config.toml
n_head = 3
init_std_o = 0.0
init_std_up = 0.0244
optimizer = "soap_variant"
dataset = "wikipedia_en"
Each number is 128 + 32 x the weight over its row's rms, rounded and kept within 0 to 255. Layers, rows and columns count from 0. Numbers have three digits each. The size before them is the row's rms in percent of the matrix's.

# k: layer 6 attention key, 288x192, rms 0.0909, rows 100-119, columns 64-127
# q: layer 6 attention query, 288x192, rms 0.086, rows 101-120, columns 64-127
k100 077:104104104100159159180098132170132111155100128138176151104112068103135145159155159121140130130129105119079143120113103054179153119109107163106093102088086079165163148134161138130078077160115176
q101 080:143119081113178137133104127072191099078154112108177065074080097107126103170093187143115188138139133136104101149108094133155177170153127157155136087155126128084105114167148108129081115160148130
k101 066:168095071134141127170116141147074085165155155123121159131139119124139121163135129084121134131176108153066066112151152190125151067148149039077109133075100130139108117095059178126165118134198151
q102 079:122130103107087109120083139137102150124156117141172122073133114154119114098119127166099141064097093132089106131117180105129128144160117117154166142176155115134143144119064139077113094163133089
k102 084:134178196169119114160158148154159061152146165126131080190144146162112130090149172168163132093106103153084125139183225111096117054173165117182083135152136117121167090124138092131108127168074092
q103 082:144128109103111128115097108102114137123136128103146157100172157116122124125118066132090079121131113097077177156128110122154141189139144150119077075119143124144099097092187134117142114104133133
k103 077:164140147162137095140161103097169115204157132164128111145152138106134196182150148150201115129140097131132160180106110137140114116145083124103137176150091120098129111189137121060138175127101152
q104 084:155148155133089171154123143113157120183127124137127128143082168149110107124207067194147134173092122162126106163128130114130130151130137097144139145121166166169154103148064188142138139166159136
k104 080:117058113121133159171107127142115124118157198098175137120120123114208111106099177123076118167121131148158120095067085156127131118128098128143100121121079171096056098136140170135083097099063164
q105 082:087206125158139093124126110169106128134158126134149092115116129170091099127139043115137148138096125131120075130159156161170138165108123181157162150136152051120111158168065142175067174177156098
k105 081:077140104115120106113089145166149131113113146166193169145168087128166177118129156089133081151155170122142102086133129169179155129148089179103108176100137141129126065118105156128153151153156074
q106 080:158135139112125112143103108068087167080175080122102166158151117132099153133095195168095138101159194121186126162143163169174131167158123131141123194178123176124119132121157103153107129123122158
k106 085:102117136142065085075131119224097132188112135155105148106063101154151057122161130121106106154079113148182152110124119135133145098104106148179071131128071124138131144095062147152119108132136132
q107 083:120108110148196189126178181194185158121145102163217146105109084084074092107133155122148156128115143091075136101076126121152101108184181110129152133093134147126151196150107139142073115107098121
k107 073:152133130171140123105167103116123091228120141082136121197092097139149097114164160126133137145199097132093103128091127142128172174106091133142115112135118165113150064121166159143123106127092131
q108 087:147157132129147186113157137082113107155157052110122182118134117127108110170081103140081142153114147185183077123094109098114155109135138127175087072040082075107161126129105162189162114182101104
k108 083:143126148120126088059145092120136193148125137101177113148145132148143144132159137111121122077117110156114102146140103125143157136140073139092168088159105255090137094180126149099123147128175176
q109 084:138150182125169177155103128074129095182114163127135148136106089110162157115089168140133140158118163138129115157161123142120047081152137153187090161111089163093174084133084154085130138131159161
k109 079:105159179130093099071125139155114112159117100112154174116181085143085074130116165157140142136083103175131092100126112200170163107105147073094065129120075132120088169105119145179065153124155108
q110 088:168085142115102216175130186152109156126094071175155100156152153152052149123114114113152114123144155075124109130140086124142094142162124131130069142062126163143139118177150139130101153107111150
k110 082:131086178151160053124146071113133132123150197081101147116093147141156137170117145070113112167155066189145131134171124163090185112084151117092145169083141175100150094095113139123183099099099062
q111 080:077145113129112145147144170162140084144123124135156156161104103214143075116132087139101155168102133139132148138139158163134101144124144124168118120142125130108069170185101109115116193147155144
k111 082:052123105096125120112141080116142194092149034160139088127115119156152139133116107138166094152206139087162154160080033110132110103172106144103155160114129153151112115141115076107194089101140136
q112 079:111142110146107111124160127121168162131162185161165110192078065104109126152120118099111094138135155131126144028143189150143096198100166189113178072142129081133140135175079119125112068091102148
k112 093:140154132156197114073222126106138106212129150146131066093120127110099145132055140123164121067141130085122112137101112103097185133164078081072118148164116144089215167094153115097157144101168113
q113 091:109079113060099154186138139156103113122185162125194131101176120168113162142161125158152188173124106175153091139149117125106130170103092169138082079081161120165094077143151139149113154151152144
k113 083:200152113088109131175081100115189146183128123148102146133113097139146132142094146122101147070131157085163136183154135116106055097174120082151134149070170099105184158119132173124146122140171173
q114 087:166150100154104121209118125114130119118120149133105162199088180176117106074073105159081065105100120158140143160157108103167100177135077158165222122137117127158071035144100117101167200098106143
k114 096:083112136073143126116116082112174128120132150084123113113194180080151136155121130139162166101163120121123111135113134138099217144134111138161100160146165074134091166107093126124089038212148132
q115 082:137112081171138137090138153130137100086146141129158103113103108136110129123167123112115177161051155136114147120134182125195073119095137088047193173126104094136184153153094078133151167103189149
k115 078:110147143141121115135117114137184122104116135122105184103130175177145185129143080130185112085181084120142100172117140088124130113101145113135195125179165161120106144180121081152130133112133142
q116 085:122081140195131126159116111111123073110122127118173190176142132070079138178071074103106155094126152171148144113115113118138134126125117181186081135068151095150128142143096125122165082127108111
k116 081:139091132101026128108111179189137188134157085070135104122191090147108157055127149119139085136157127098101153108138115130073074120156149118169108122134102112178162148133130153163106163164138079
q117 084:191162077227102129172121154086090098145123176137074144157101144115104118100134190122119133141129179143151099111129148130157127133152099094106134096132120132066142126090133126103147125082129123
k117 088:155134118145063130171207184152104082091106159138110111163108134142165103133099115093066110152110179167165158124102135152128158126072145142134109140088074185130091121190148152041182068076158132
q118 093:129160116160106109128057088096185084156086110128163114116146090152123167110155095097078105136113115152103168170142153154143108143146096154111158115148142139097096134119115111133219164130143075
k118 082:171190120167104125101145162121108109161141086086127143110080187139133160130108116137129170047126131129147113181129080107129122122138119134131155157169150214141170108129152116124146214111144159
q119 093:110167146139106104139115104127083120141151109170159080139142131168116133158152161131127126133100182130088111119161126079108124128116080189151112091103126142142102092155138152119077075146086072
k119 091:110155094104106130169105138115135117184173086169145102117131127130107125129158064163123102119158146100082124197134129155064130097155093122159079110081150112095132121170098122074113168164112122
q120 090:114178128143127095114105118080111100157124162167180138148091111162086132178120194112142141164047100060073088104213173077078150140136157131120128146162098149133115141188115124148069071154167092